{
  "n_layer": 16,
  "norm_eps": 1e-05,
  "rope_fraction": 1.0,
  "tie_embeddings": false,
  "lr": 0.009,
  "steps": 2796
}
Each number is 128 + 32 x the weight over the matrix's rms, rounded and kept within 0 to 255. Layers, rows and columns count from 0.

# layer 2 MLP gate, 512x256, rms 0.245, rows 310-344, columns 64-127
[[148 112 131 123 163 144 120 140 104 152 127 111  80 182 106  56 130 130 125 159 109  98 126 104 168  78 121  93 115 110 137 159 161 126 141 145 122  97 131  65 101 137  97 160 130 113  73  88 144 116 115 139 124  90 106 134 116 136  73 171 131 160 149 145]
 [118 166 122  69 111 141 170 122 166 109  97 144 156 101 108 159 152 120  92 192 132 107 125 125 186 165 124 109 124 139 131 125 175 167 149  79  97 172 155 121 154 114 121 117 140 169 237  95 154 106  98  50 103 137 233 111  69 165 212 125  29 130 148  88]
 [127 121 111 137 158 197  82  82 127  75 121 174 195 147 109 165 144  92 116 120 122 119 129 116  93 187  84 111 141  76  93 133  99 123  61 152 162 152 110 119 128 141 118 139 111 159 162 137 146 117 121 102 128 132 161 117 112 135 116 132  89 163 116  78]
 [134 152 100 130 119 125 123 130 178 147 119  96 143 182 124 144 137 122 107  27 113 109  77 101 195  55 118 196 137 133 110  68 109 113  90 132 169 128 148 144 126 141 140 132 161 185 115 120  56 102 136 106  83 112 110 146  61 121 193 152  90 102 158 119]
 [113 112 220 158 141 119 129 139  52  45  99 161 100 128 152 153 105  83 166  85  93 134 175 121  77  89 137 115 154 135 135 141 133 157 130 147 100 166 190 164 180 183 153 129 185 155 168 162 173 105  64 136 106  93 156 130 128 156 185 134 178 138 125 188]
 [ 91 106 113  94 152 123 181 145 184 123 191 122 134 155  66  87 106  84  76  88 127 120 134  88 168  89 154 138 113 107 103  79 101 120 164 171 201 119  61  89 151 120 113  85 123 135 136 189 124 116 120  97 127 129 110 140 148 156 155 178 117 187 152 131]
 [107 129 115 137  61 172 147 177  59  91 127  75 120  95 109  99 121 128 125  88 147 138  99 132 143 112 112  86 136  55 181 123 145  97 182 156 132  65 150  86 171 116 122  75  51  60  33 147 149  69  80 146 184 155 142 122  83 228 143 151 131 121 168 126]
 [109  38 172 158 155 175 175 142 150 145  83 121 162 102 138 134 102 101 218 163 127 134 102 117 179 120 112 130 130  98 161 176 189 199 133 193  87 167 150 108  81  95 165 144  90 120 138 102 112 132 175 116 172 104 153 154 121 114  87 158 178 176 103 183]
 [165 143  67 152 113  92 155 164  67 134 124 118 112 141  77 148 200 150 108 122 153  81  94 111 126 135 106 100 157 159 166 135 138 108 132 110  90  87 151 187 132 157 144 128 119 146 139 177  93 178 126 105 167 140  46 170 149 159 162 157 153 166 129 178]
 [141 169 152 107  93 129 144 117 133 121 144 125 143 157  90 199  81 118 119 106 106 140 129 129 111  54  83 118  92 122 201 132  83 144 128 112  80 151 130 175 110 133 105 123 189  82 158 114 100 174 142  64  69 101 157 105 110  93 130 135 108 149 118 115]
 [166 107 161  94 153 108 141 155 107  83 117  58  62 138 137 122 167 175 102 152 175 152 101 135 186  77 154 131 209 134 123 176 148 124 129 161 134 156  47 125 119  96  87 143 122 112  78  58 135 170 188  89  94 135 136 154 139 117 149 168 157 108 174 206]
 [128 132 131 133 108 149 169 152 131 133 121  98 147 174 177 108  90 111  82 133 116  90  83  51 179  61 153 138  97  87 170  81 170 184 138 110 127 112  91 124  77 134 155  54 152 186 169 141 100  72  99 175 102 166 189 118 130 148 152  72 104 165 129 107]
 [168 150 129 122 136 174 118  95 119 153  93  97 118 138 145 118 122  99 123 126 158  83 130  98 146 111  94 165 161 100  97  93 141  94 135  83 148 136 159 135 108 126 130 145 103 109 110 168 132 125 161 106  98 139 111 144 101 126  41 177 101  95 157 131]
 [ 94  96 141 118 132  95  83 138  85 132 147 166 137 171 125 129 154 136 100 114 114  61 127  68 120  70 161 138 165 102  87  85 140  83  99 156 177 167 166 108 117 121 107 132  96 143 165 154 165 106 139  94 133 139 114 167 143 138 126 102 194 149 105  55]
 [128 119 122 136 108 160 125  95 135 103 123  97  93 110 167 138 169 147  92 182 163 137 128 153 145 161 128 174 127  92 158 137 121 162 119 161 152 133  89 152  77  84  91 137 125 146 128 178 143 151 106 138 152 136 119  62  83  92 133 160  54  65  97 145]
 [103  89  77  73 146 154 165 126 140 129 161 201 143 163 173 146  77  86 125  86 199 131 180 173 105 107 117 171 151 118 114 135 143 143 127 163 122 143 134 148 133  95  80 168 105  69 230  90 159 131 105 158 116 120 137  85 171 142 119 127 173 134 108 126]
 [183  60 116 158 153 124 132  99  95 150 103 113  51 113 106 149 111  74 127 127 107 146 136  77 125 136 127 127 137 103 148 118 105 180 133 136 155  93 175 141 148 113  84 118 159 136 144 140 113 107 115 132 104  86 161  82 133 186 104 112 169 125 141  81]
 [149 142 121 117  73 138  92  88 112 141 110  74 111 107 180 142 135 129  99  95 140 136 136 136 197 151 129 165 143 120  88 106 160 132 164 118  71 121 114 119 100 189 148 145 121 171 210 129 186 115 129  94  67 102 107 129 105 153 159 137 172 134 117 130]
 [ 91 130  83 120 139  95 148 142 103  99 140 116  92 126 110  92 179  97  83 105 133 114 112 123 140 107 135 116 112 107  88 126 101 216 143 170 109 109 172 192 174 137  57 142  66  96 126 160 143 109 178 116  93  72 113  78 113 127 153 137 127 128 174 148]
 [124 125 166 102 120 104 163 147 131 151 115 123 128 109 183 111 129 114 105 104 114 114 108 157 113 133 132 115  59 124  99 156 124 178 160 138  96 137 153 122 137 108 145 152  85  65 115  80 143  85 103 135 129 126 162 111 107 134  91  77 102 101 118 109]
 [183  78  92 138 114 117 136 127  91 157 202 191  88 128 153 177 128  84 145 148 111 185 136 120 110  98 117 134 122 135 149 192 160 129 103 178  49 164 111  87 116 136 153 165 138  83 138  54 117 104 141 147  81 136 133 129 144  89 160 123  98  93  88 125]
 [114  91 133  82 109 111  39 101 169 132 119 124 151 119 127 106 118 120 101 109  92 130 130 124 187 151 121 153 190 110 189 110  94  93 119 127 139 110 100 127 184 187  87 172 160 158 226 112 119 122 148 137 131 161 166  83 118 113 117  82 165 176  94 129]
 [145 159  61 109 129 153 188 141 138  88  93 108 165  96  83 173 210 129  99 111 148  75 116 111 174  87 194 128 134 162 137  92  72 175 101 140  96 147 138 133 123 111 169 213 111 160 101 120  77 191 122 105 108 105 196  85  93 119 103  83 141 118 142 148]
 [108 122 118 138 129  79  50 122 120 145 107 207 133 119 149  95 158 108 147 121 115 168 133  79  96  74 119 130 110 147 170 143 171 109 109 140 125 118  95 104 149 123  85 118 115 151 101 133 137 123 153 112 109 111 152 189 140 100 149 151 136 117 147 132]
 [ 90  85 129  73 134 147  93 159  99 205  45  98 100 114 110 119 109 138  99  92  87 127  90  98 161 114 180 101 111  37 121 124 105 116 152 159 143 117 163 143  92 227 197 120 102 167  75 128 138 137 135 117 166  98  92 152 114 148 146 129 129 123 129 174]
 [120  98 126 130 100  93 163 198 152 122 165 179 133 119 148 137 121 122 193 126 147 110 159 171  84 167  87 155 114 113 108 112 135 103 122  93 127 137  65 163 212  99 141 132  90 126 129 166 147 156 207 111 135 166 120 122 100 120 123 107 125 127 172 110]
 [149 115  46 114 140  86 138 103 158 105 135 164 158  70 149 181 124 203 168 122 104 112 176 202 136 165 104 201 134  41 104 162 193  98 171 131 120 104 144 109 133  52 163 169  61 108 133 135 127 148 122  92  72 123 100 106 135 152 154 106 165 101 113 199]
 [113 105 134 170  87 175 144 163 177 123 158 120 171 149 127 132 189 128 207 171 120 175 171 145 122 139 180  96 116 189 175 160 166 104 141  41 110 125 180  65 122 115 172 136 165 146  96 160  97 148 141 140  97 111 125 162 134  70  86 149 166 102 138 114]
 [154 103  84 154 112 172 100 199 116 100 129 115 180  79 122 124 135 224 134 129 125 123 138 114 139 143  95 114 141  93 119 169 121 127 123 126 122 146 164 112 113 107 108  53 134 121 150 138 181 140 156 137 213  79 137 187 175 125  72  86  96 128 158  77]
 [ 68  82 172 112 152 131  93 120  99 108 182 140 170  67  97  92 152 156 117 152  73 170 146 155 136 191 192 145 105  86 123 158 144 123  98 118 115 114 156 112  40 141 102 141 119 198  74 165  81 147 110  86 101 160 171 144 119  83  68 173 145 122 113 148]
 [175 115 140 161 164 103  93 161  83 108  85 108 118 110  86 129 169 194 136 110 145  98 170 130 151 166 170 125 140 116 105 142  97 109 140 110 169 142 122 138 107 180 132 121 135 133 111 135 164 117 136 151 151 197  82 115  82 122 107 117 107 141 188 165]
 [104 125  77  82  46 116 130  97 150 123 160 108 120  86 136 127 176 132 137 108 101 141 112 131 183  95 185 131 120  95 149  92 101 172  73 109 146  72 103 140  78  76 145 123 134 152 134 206  81  96  58 141 135 167 129 109 118 140  93  89 171 110 118 153]
 [134 128  83 107 114 167  88 140 115 133 212 179 149  68 127 108 127 110 136  93 182 211 113 147 120 123  37 132 144 141 101  76 191 170 140  82 138 154 149 156 130  93 129 177  47  48 147 107 122  66  65 145 184 125  78 137 114 171 106 118  93  96 117 100]
 [181 129 102 121 195 139 107  48 174 186 176 164 149 136 153 100 117  72  78 204 139  90 109 153 163 143 169  99 118 116 185 137 111 164 114  80  77 100  85 118 126 107  82 136 145 148 102 134 168 111 115  63 119  98 140  96  92 169  98 158 168 122 104 148]
 [154 129 105 162 125 137  86  90 160 137 116 156 144  97 100 163 143  67 181 115 109 145 137 128 145 110 111 119 137 122 121 158 131  97 152 121 130  74 137 148 194 101 208 121 163 141 117  68 102  55 137 179 124 117 159 152 122 180 177 170 145 119  97 164]]
# layer 2 MLP up, 512x256, rms 0.245, rows 310-344, columns 64-127
[[107 148 126 142 143 149 131 128 109 150 129 157 163  71 150 148 146 114 145  95 168 104 120 160 103 133 116  86 148 187 102  95 110 132 114 119 143 177 125 181 176 104  97  40 140 138 157 155 145 127 142 143 176 122 186 112 154 123 189 109 105 110  81 109]
 [113 125 188 116 130 129 145  49 164  99  88 169 141 122 151 148 163 117 141 197 193 118  90 167 125 146  61 114 130 105 119 150 114 108 108  74  88 204 126 112 155 137 137  74 137  81 137 133 106 110 132  80 115 169 174 119  64 161 182 151  79 118 151 110]
 [ 88 118 112 120 147 170 108  47 111  97  91 159 134 139  95 154 113  94 118 132 112 131 162 114 102 227  95 113 105 106  95 142  84 111  66 190 193 143 101 120 120 150 138 103 117 113 119 133 158 125 104 138  92 101 144 129 147 143 150 157 119 154 121 107]
 [ 78 157 108 133  80 150 117 112 139 112 130 116 132  97 138 167  97 108 121 120  91 143 112 167  58 140 129 183 103 126  70 101 189 126 171 104 120 129 128 102 162 123 107 187 153 174 129  90 218  89 103 142 139 125  83  51 155 132 137 182  94 163 117 100]
 [148 169 128 117 148 109 103 142 128 120 156  81 132 148  95 108 152 102 115 115 120 159 158 167 235 127 168 127 153 173 174 112 141  83 151 121 138 110 183 129 181  94 100 127 105  97 140  55 120  81 158 126  95 149  54  83 159  71 167  61 145 184 119 124]
 [ 95 138 178 194  31 104 165 131 165 116 111 156 153 132 105 137  62 120 170  72  93 141 146 129 134  91 153 123  98 105 101  98 134 137 180 180  65 132 130  75 101 122 175 134 150 156 149 146  97 148 154 126 129 160  83 168 156 137 163 115  75 162  98 152]
 [158 134 159 158  76 166 105 149  71 102 141  48 144 182 119 127 102 152 132 112 132 122 110 131 142  32 122 131 116  78 189 144 146 100 170 167 126  64 133 144 150  72 113 136 116  70  37 118  91 140 123 136 195 157 155 117 101 192 179  57 116 142 159 143]
 [145  80 172 107 146 134 129 106 104  48 130  83 113 133 171 187  77  78 140 163  98  91  93  80 161  94 140  88 142 145 114 146 190 126  89 188 107 133 168  91  76  52 133 141  89 169  89  83  76 141 170 225 160 166 144 147  88  57 107 163  77 161 112 182]
 [121 170  95  99  78  90  99 115  94 183 155 125 109 119 178 125 107 137 186 173 127 153 128 146 146  79 166  82 104 164 181 206 140 147 152 107 107  89 141 221  93 143  70 146  89 106 136 132 134 104 139 137 146  90 122 165 133 168 132 128 164 114 145  77]
 [115 117 101 112  77 188 130 131 125 162 138 147 149  68 140  69 129 176 143 160 173  68 136 141 139 148 107 140 137 173  96 124 153  96 129 157 105  89 119  82 140 146 135 137  94 163 152 105 177 122 198 126 137 121 117 112 158 153 129 141 152 137  98  99]
 [137 143 102 166  45 153  92 152 167 163 136 179 179 139  94 103  71  86 137 147  88  92 111 143  94 154  70 122  90 170  86  93 144  94 179  83 135 141 175 157 124 120 193  70 104 120  68 190 153 105 102 177 163  85 165 117 102  97 126  72 126 113 134 158]
 [115  77 148  90 118 119  45 189 136 132 145 141 107  99  59 121 210 175 102 134 142 167 129 140 112 153 154  49 186 134  78 143 112 116 109 162  91 144 108  77 157 154 102 108  85 101  97  95 145  75 165  80 186  70  86  78 123  96  66 110 178  81 115 124]
 [133 146 150 161  96 166 166  96  86  88 124 112  99  83 118 107 115 134 133 148 170  96 114  86 124 151 108 161 103  54  93 104 168 160 138  73 176 175 105 136 117 146 155 156 104  27 131 163 163 126  73 157 125 119 105 162  78  97  68 180 170  84 142 100]
 [ 84  95 196 178  96 140  88 105 103  98 103 112 126 155  97  80 146 124 135  79 108 102 101  85 103  78 159 112 121 160  74 140 152 131  94 115 171 160 173 131 120 134 141 155 138 151 159 119  83  98 153 143 123 158 122 138 116 131 147 106 135 130 136 130]
 [134  54 104 118 102 181 128 132 127  61  95 127  68 124  95 173 107  88 120 101 153 148 122 168 138 157 140 162 149 106 135 127  64 133 111 184 125 113 101 101 110  89 103 118 120 173 147 182 174 107 117 153 104 143 123 122 117  81 105 136 162 112 116 111]
 [127 127 136 127  63 133 123 108 163 138 115 108 124 117 109 169 153 134 125 181 172  83 152  84 123 107 122 151 113  65  95 104  71 120 125 153  90  77 162 139 146 118 148 155 126 122 138 173 155 133 115 110 134 126 106 100 105 109 147 135 157  71 124 176]
 [188 137 116 149 119 131 101 133 123 156  99 126 118  93 133 162 105  63 107 102  79 134  93 102  95 158  77 106 119 119  95  86 153 133 100 121 106 133 157 111 118 166  85 124 127 134 188 153 118 135 121  93 139  85 123 132 120 119 135  98 111 137 141  70]
 [129 130  81 115 138 146  75  98 141 139  78 126 120 148 120 112 117 147 190  89 154 165  61 174 141  95 157 181 112 134 119  72 128 114 138 169 152  99 105  91 130 177 160 117 132 125 105 136 115 112 159 165 128 173  80 105 125 140 115 127 124 114 153 153]
 [157 158 141  90 145 110 165  60  91 122 131 101 153 137 192 108 154  77  93  95 173 120 138 148  83 178 142 130 102 123  75 128 168 146 153 139  57  94 128 104 122 124 115 170  98 168  63 108 131  93  81 154 165 178 130  73  78 101  96 114  98 145 163 169]
 [118 112 129 149 125 117 168 161 141 124 113  77 143 118 150 150 129 135 108  90 137 109 166  68 141 131 102 122 130 117 139 170 109 124 150 141 107 172 137 142  98 108  93 101 146 146 149 131 153 181  95 123 132 145 143 160 137  59 123 120 110 139 139 165]
 [150 130 135 215 123 110 154 170 121  99 165 205  63 102 142 163 125 151 125 151 107 201 165 137 120  63 179 141 106 104 106  84  90 144  78 119  35 213  67  79 112 142 177 139 187  97 166 109 152 204  72 151  83 144 121 113 115 111 188 162 144 106 158 154]
 [139 153 135 193  94 134 114  92 130 102 109 123  89 142 154 178 119 137 172 148 116 171 134 109 136 122 112 123 138 112 130 150 179 126  93 131  94 164 213 100 157 107 130 101 102 148 104 120 142  63 115  98 121 175 113 151 129  92 160 192 103 109 165 192]
 [141 150  91 153 143 119 135 154  95 109 161 110 153 122 183 101 116 142  97 132 124 159 204  70 154 189  86 109 126 107  52 152 144 125 128 193 115 169 136 255 195 114 100 113  92 134 115  76 101 134 168 142 156 126 105  99  26 105  83 103 151 124 132 170]
 [140 126 137 102 183 136 161 104 108 122 120  70 107 125  51 144 117 128 103 135  82 158 158 124 207 143 169 135 150 113  70 115 134  87 119 148 118 180 157 145  67 128 125 131 187 157 146 163 125 128 156 142 107 148 132  79 147 119 119 137 160 115  93 155]
 [ 93 122  46 129 115 148 112  82 186 130 126  95 124 172 168  96 100 132 116  44  89 125 107 120 164  92  95 116 129 150 112 114   6 106  96 113 140 186 131  89  66 162 152 224 185  83 118 133  84 123  76 147  64  54 153 186 138 105 140  94 157  86 101  59]
 [115 129 168 135 179 138 108  94 105 158 142 113 127  98 129 106 140 146  76 132  96 114 117  74 161 111 155 119  98 153 158 164 118 159 105 130 132 104 150  84  79 149 124 144 127 137 126 145 102  82  49 128 121 152 160 142 104 114 173 171 136 110 107 112]
 [131 139  79 203 186 131 156  96 114 119 103 177 131  48 172 124 164 142 184 126 119 137  99 121 113 114 107 109  97  85 120 151 118 117 120 139 110 158 108 170 119  62 194 177 143  95 131  63 175 169 110 140 116 156  97 105 159  95 155 173 157 135 137 178]
 [129 161 139  90 132 123 106 177 117 152 144 115 111 115 177  95 101 199  61 132  96  82 110  84 154 202 106 211 162  88 108 117 134 136  82 158 135 186 179 139 166 153 109 190 108 124 171  82 160 137 231 118 140  97 128 101  72  86 134 139  75  96 142 133]
 [178 142 116 111 170 208 111 187  73 130 104  94 132  99 116 113  62 166 119 143 114 125 170 124 147  79 123 157  98 128 130 154 142 112 142  99 196  98 131 178  80 175  90  95 131 128 106  96 148 148  86 110 162  66 101 139 140 153 133 166 108 110 148 154]
 [106  88 125  93 156 139 174 118 139  89 123 104 126 177 158  95 193 129  98 121 104 117 193 125 136 161 134 121  93  51 163 172 169 157  57  91 176  97  96 135  95 139 130 104 118 107  68 189 129 168 111 103  73 101 146  67 179 106  38 124 121 117 117 209]
 [114 130 122  96 152 142  77 115 168 162 147 134 144 143 143 106 107 142 150 140 106 133 102 103 113  86 116 148 146 169 117 146 128 123 125 104  90 153 142  89 105  85 153  96 106 145 133 133  85 158 130  51  62 105 139 162 112 114 154 117 128 176 110 138]
 [173 187 140 163 124 161 112 149 116 118 117 137 118 155 134 112  86 138 141 115  83  72 134  96 121 185  51 166 188 108 100 154 155 114 146 148 112 173 144 103 191 129 125 110 141  71 125  80 159 164 188  96 130 120 176 159 102 101 134 170 155 169 131  71]
 [136 118  94 104 166  93 112 115  88  61 116 157 152 108 171 164 106  39 122 130 130 186 124 150  97 100 104  61 127 132 158  90 172 128 168 181 189 201 215 149 184  63 142 170 116 127 188 149 153 121 130 138 206 120 134  81 169 144 164 115  97 156 105  95]
 [161 132 113 197 127 159  92 121 183  88 185  93 140 156  94 155 135 167 199  87 150 171  92 121 106 186  80 119 125 154  97 168  43 151 155 145 156 131 152 185  89  35 167 115 158  86 137 140 185 100  80 111  70 170  72 101 115  88 143 129 121  72 102 168]
 [151 151 152 156 104 198 148 132 122  92 158 100 157 169 154 121 133 103 113 129 138 141 139 154 151 139 123 110 185 210 133  86 140 136  98 128 108 136  98  96 140 137 150 153 115 150  95 152 230 122  64 130 141  99 141 128 120 133 120 104  73 119 152 142]]
# layer 2 MLP down (transposed), 512x256, rms 0.225, rows 310-344, columns 64-127
[[127 106 175 133 156 122  91 213 138 152 172  97 166  87 114 152 172 110 137 134  92 119 148 112  96 135 117 110 122 143 112  98 129 114 131 116 154  92  70 168 180 114 145 119 157 140 152 146  90  61 137 141 134 158 158 159  88 138 146 141 159 104 158 191]
 [ 74 146 130  88  99 122 104 115 173 100  56 146 125  80 162 131 159 168 131 169 165  79 137 119 132 121  85 147 149 171 110 140 128 151  74  98 143 188 160 110 138 150 141 174 179  90 155 127 165  97 160 132 123 137 157  99  79  89 158  87 132 179 137 115]
 [ 84 146  86 117 118 182  99 112  95  88  75 118 158  97 141 179 102 140 144 131 123 164 144 108  64 118 171  96 103  89 161 148 149 120 155 163 133 133 111 102 111 132  98  63 117  82 148 128 151 138 162 120 123 126 126 150 110  78 112  89 141 183 143 135]
 [ 62 130 118 129  80 128  90 103 136 104 176 135 120 141 105 167 151 128  72 178  76 126 134 106 112 134 178 174 124 164 130 137 170  83 136 110 122 129  88 115 119  95 113 128 130 200 111 107 130 142  92 131 151 126 131  94 184  83 184  90 140 155 132 168]
 [ 99 170 157 170 116 146 159 184 123  86 141 192 144 169  58 129 152 139 108 168 124 129 132 158  87 100 123 196 133  82 116 121 145 119 177  89 152 187 174 162 159 151 129 117 180 118  66 177 120 133 117 120  46  86 153 130 129 131  96 134 132 136 119 155]
 [128 177 145 136  24 188 162 112 106 104  95  42  93 162 156  49 102  98 148  88 170 135 114 144 124  64 123 156 150 103 138 145  86  67  98 153 172 141 114 110 154 167 115 173 128 158 175 120 112  99 144  92 128 157 205 132 123 128 177 107 144 180 181 152]
 [148 117 154 163 151 145 148 130 159 155 121  69 124  10  94 135 101 148 131 187 142 182  92  98  98  94 138 145 102 138 149 145 230 143  97 139 158 121 165  77 139 130 119 186  96 140 111 148 109 101  98 124 173 152 119 149 151 154 206 121 118  99 134 137]
 [188 124 175  98 188 102 142 107 162 138 154 152 152 158 104 112  83 163 103  56  97 156  95 151 105 146 165  73 153 116 151 115 158 151  77 164 101 134 112 112 181  88 190 128 146 105 119 133 183  88 113 157 182  74  90 129 131 138  81  96 146 169 147 131]
 [150 167 157 111  92 126 110 124 104 202 140 134 157 128 167 156 138 100 120 119 141 142 162 131 130 141 129  82 131 172 151 190 197 202 153 162 150  94 191 121  84 130  91 107  94 101 128 129 112 140 109 141 138 106 138 125 159 164 160 195 225 143 154 121]
 [113 173 149 174 171 103 131 114 129 131 177 111 127 133  73  85 167 141  52 126 139  79 150 150 127 134 125 142 150 136  83 110 144 140 145  36 153 101  77 106 102 141 124  79 122 146  81 159 158  59 111 136 145 155 149 144 104 178 138  98 124 140 129 150]
 [166 167  99  69 152 168 120  83 100  63 157 135 194 133 173 179 127 111 159 110 103 126 130 134 125 141 133 143 108 113 141 118  66 137 174  74 145 129 159 126  63  91 143 108 130 111 103  88 144 123  97 197 135 111  83 142 129 121 170 150 111  60 151  91]
 [156 108 107 128 186  98 119 149 120 154 166 189  69 132 162 199 151 125  96 108 157 150 140 109 164 102  93 119 191 138 150 163  81  80 159 165 104  85 140 160 140 179 101 133 150  65 164 122 150 113 133  83  90  57 148 111 156 158 112 138 169  56 173 155]
 [169 168 128 108 108 119 170  97 183 129 104  48 184  88 156 134 165 155  95 126 176  92 145 125 141 108 180 109 124  90  92 103  68  84 131 109 154 102 116 112 151 135 129 177 120  54 141 165 124 148 188 150  83 171 122 145  73 103  88 129 183  69 139  99]
 [ 97  98 152 122  72 153  89 160 165 120 115  71 107 211  96 124 111 135  94 121  77 162 172 104 133 166 135 116 130  84 103 159 104 164 121 134 111 109 170 141 138 132 144 159  65 114 105 133 175  68  83 136  98 148 126 123 152  90 181 112 164 160 113 148]
 [141 142  94 105 122 149 135 124 125  97  53  95 111 122 181 188 134 131  69 135 105 123 129 198 151 157 171 177 119  62 125 179 191 128 105 200 137  58 114 146 141  80 152 115 127 127 126 180 174  97 114 176  81 140 122 108 136 145  83  85 144 116 128 106]
 [133 155  68 104 255 178  83 100  78 161 126 152 112 117 145 153  89 130 118  66 158 151 172 135 115 138 152 120 174 199 125  91 141 121 146 124 177 183 129 132 164 106  92  87  99 159 126 118 147  91 120  98 146 109 119  81 149 119  73 159 134  96 124 137]
 [105 169  98 151 172 142 130  88 154 117 169 107 177 158 147  97  97  97  58 145 109 113 135 130 113 107  67 146 111 154 137 152  87  98 120 142 109 132 182 124 159 128 165  86 134  65 108  95  96 129 119 115 155  99 169 132 121 138 123 190 147 151 199 104]
 [138 109  98 124 155 180 122 143  98 146  95 174 210 127 134 131 135 138 142  80  94  72 110 143 150 123 197 145 132 106 106 137  73 121  39 178 201  70  90  77 177 136  84  91 142 110 130 166  89  83 160  75 101 146 140 145 133 154 142  46  72 129  89 157]
 [141 160 103 109 119 136 132 126 112 132 172  93 107  82 143 149 102 105 171 129 132  97 161 145 136 129 160  88 103 137 159  94 174 105 135 153 167  93 139  93  65 104 120 154  72 135 128 128 128 143 168 182 139 130 189  88  70 114  89 195 131  77 126 155]
 [141  44 148 161 172 166 110 188 118 140 161 111  97 138 104 217 119  70 107 108 178  78 190 118 120 113  85  99 124 124 121 158 159 113  97 156 135 195 127 127 107 127 102 115 151 168 112 104 120 160 113 132 166 205 156 115 123 137  86 107  70  80 140 139]
 [111 154 142 159  90 122 132  79 130  90 101 131  79  91 130 201 141 119 158  37 128 110 140 139 152 125 195 190  93 120 115 162 118 128  82 108 139 144 117  92 100 186 135 165 166  96 112  82 140 123 227  92 134 118 161 104 136  46 146 106 170 100  84 123]
 [107 108 124 175 128  98 188 119 123 127 105 114  76 117 130 218 111 169 159 148 112 154 149 125 164 141  99 132 102 105  94 105 113 117 140  62 155 124 132  91 125 100 120 122  73 157 140 113  53 129 109 132  47 133 124 206 143 138 121 102 133 163  80  85]
 [113 162  85  99 169 117 153 148 139 110 160 118 150  48 190  85 132  54  49  98 103 122 164 115 137 168 124 122 152 103 142 129  92 145 151 183 130 102 132 153 151 129 117 147 116 110  86  94  89  72 117 151  96 109  96 156  68 116 128  92 117 196 142 148]
 [134 128 120 186 223  77 104 134  61 138 116 115 173 152 138 108 140 119 132 105  77 124 125 152 137  99 150 157 110 173 133  90 111 140 121  81 121 177 122 112 155 152 146 108  95  68 106 142 134 152 138 159 104  91 150  92 123 167  74 123 132 134 158 103]
 [ 86 113 135 202 141 151 109  91 133 181 150 145 141 102 156  75 137 184  91  70  82 150 151  97 137 103  93 124 143 151 121 123  77  85  65 143 171 126 135 135 130 111 178 184 131  77 128 126 121 162 160 120 115  80 102 187 171 150 144 144 139 145 133  96]
 [130  98 123  93  94 161 196 102 161  92 163 168 128 119 112  84 137  99 134 165 135 149 127 149 124 132 129 131 140  86 147 113  81  91 105 150 110 105 153 116 103 169 137 105  81 131 137  91 119 152 124 130 123 146 140 117 120 126  95 131 118 172 162 138]
 [138 157 115 147 128  91 173 133 185 178 136  75 161  97 176 137 147 149  70 133 145 106 120 178  69  89  97 110 107 124 179 121 158 154 104 111 128 153  46 131 130 150 144 172 158 129 137 113 117 107 157  79 114 119 211 129  96 120 179 103  73 113  85 149]
 [127  95 108  83 153 113 177 152  94 154 177 125  70 120 202 109 108 153 162 171  93 106 100 153 127 139 110 147  60  94 171 100 122 125 113 120  73 120 150 171 136 138 132 123 110 122 148 185 125 108 157 124 203 160 190 117 114 139  93 102 126 147 154  99]
 [144 122 152 116 141 118 142 106  59  66 122 106  91  80 120 166  82 165 106 107 121 103 142 179 157  91 112 112 107  70 134 136 121  81 107  98 144 113 168 119  92 129 151 168  93 143 145 121 121 118 137 153 142 114 121 117 114 127 136 125 145 138 125 130]
 [112 114 162  82 149 187 112 136 135  95 125 149 128  94 124  81 169 128 164 109 113 181 131 100  33  82 145 167  76  69 139 151 107 145 105  94 135 100 165 123  98 171 148 186 127 147  89 157 162 153 121 151  75 158 183 124 163 133 119 183 119 113 142 120]
 [ 88 126 128 123  94 126 103 104 139 178  79 117 105 185 133 147 119 122 155 161 137  70 113  83 189  81  95 122 129 121 137 107 118 137 132 100 125 125 126 134 127 133 158 146 125 109  97 178 102 136  92  49  96 140 157 126 133 141 155 170 151 141 127 170]
 [151  66 219 119 213 151 152  91  90 107 123 113 101 180  48 124 102 119 150 139 102  83  95 167 183 163 149 136 135 195  65 120 115 141 132  91  42 118 118 106 144 150 174 114 194 117  87 113 144 153 119  96 121 119 165 122 127 124 119  94 175 138 138  74]
 [151  96 108 140 128 137 162 137  79 153 139  55 120 159 123 104  91 131 124 160 134 207  88 140 134  91  57  83 146 143 160 143 107 104 159  94 140 120 128 133 191  88 114 175 151 123 151 138  56 129  98 210 120  70 172 145  87 177 203 142 111 179 135 170]
 [120 169 118 137 106 162  94 133 118 100 133 102 130 130 109 126 177 175 159 106 170 142 115 107 102 221 144 135 177  97 134 143  77 146 136 117 180 120 200 119  79 141  99 154 149 170 173 187 126 120  80 130 112 158  67  89  87 132  91 139  98 120  79 182]
 [107  92 172 195 149 149  90 153  94 127  86  89 187 159 122  76 125 165 121 154  91 173  97 125 174  75 168 175 112 149 108 188 114 100 126 144 114 186  91 123  98 139 112 192 120 164 208 101 121  91 166 100 143 136 176 108 159 163 149  76 136 197 128 145]]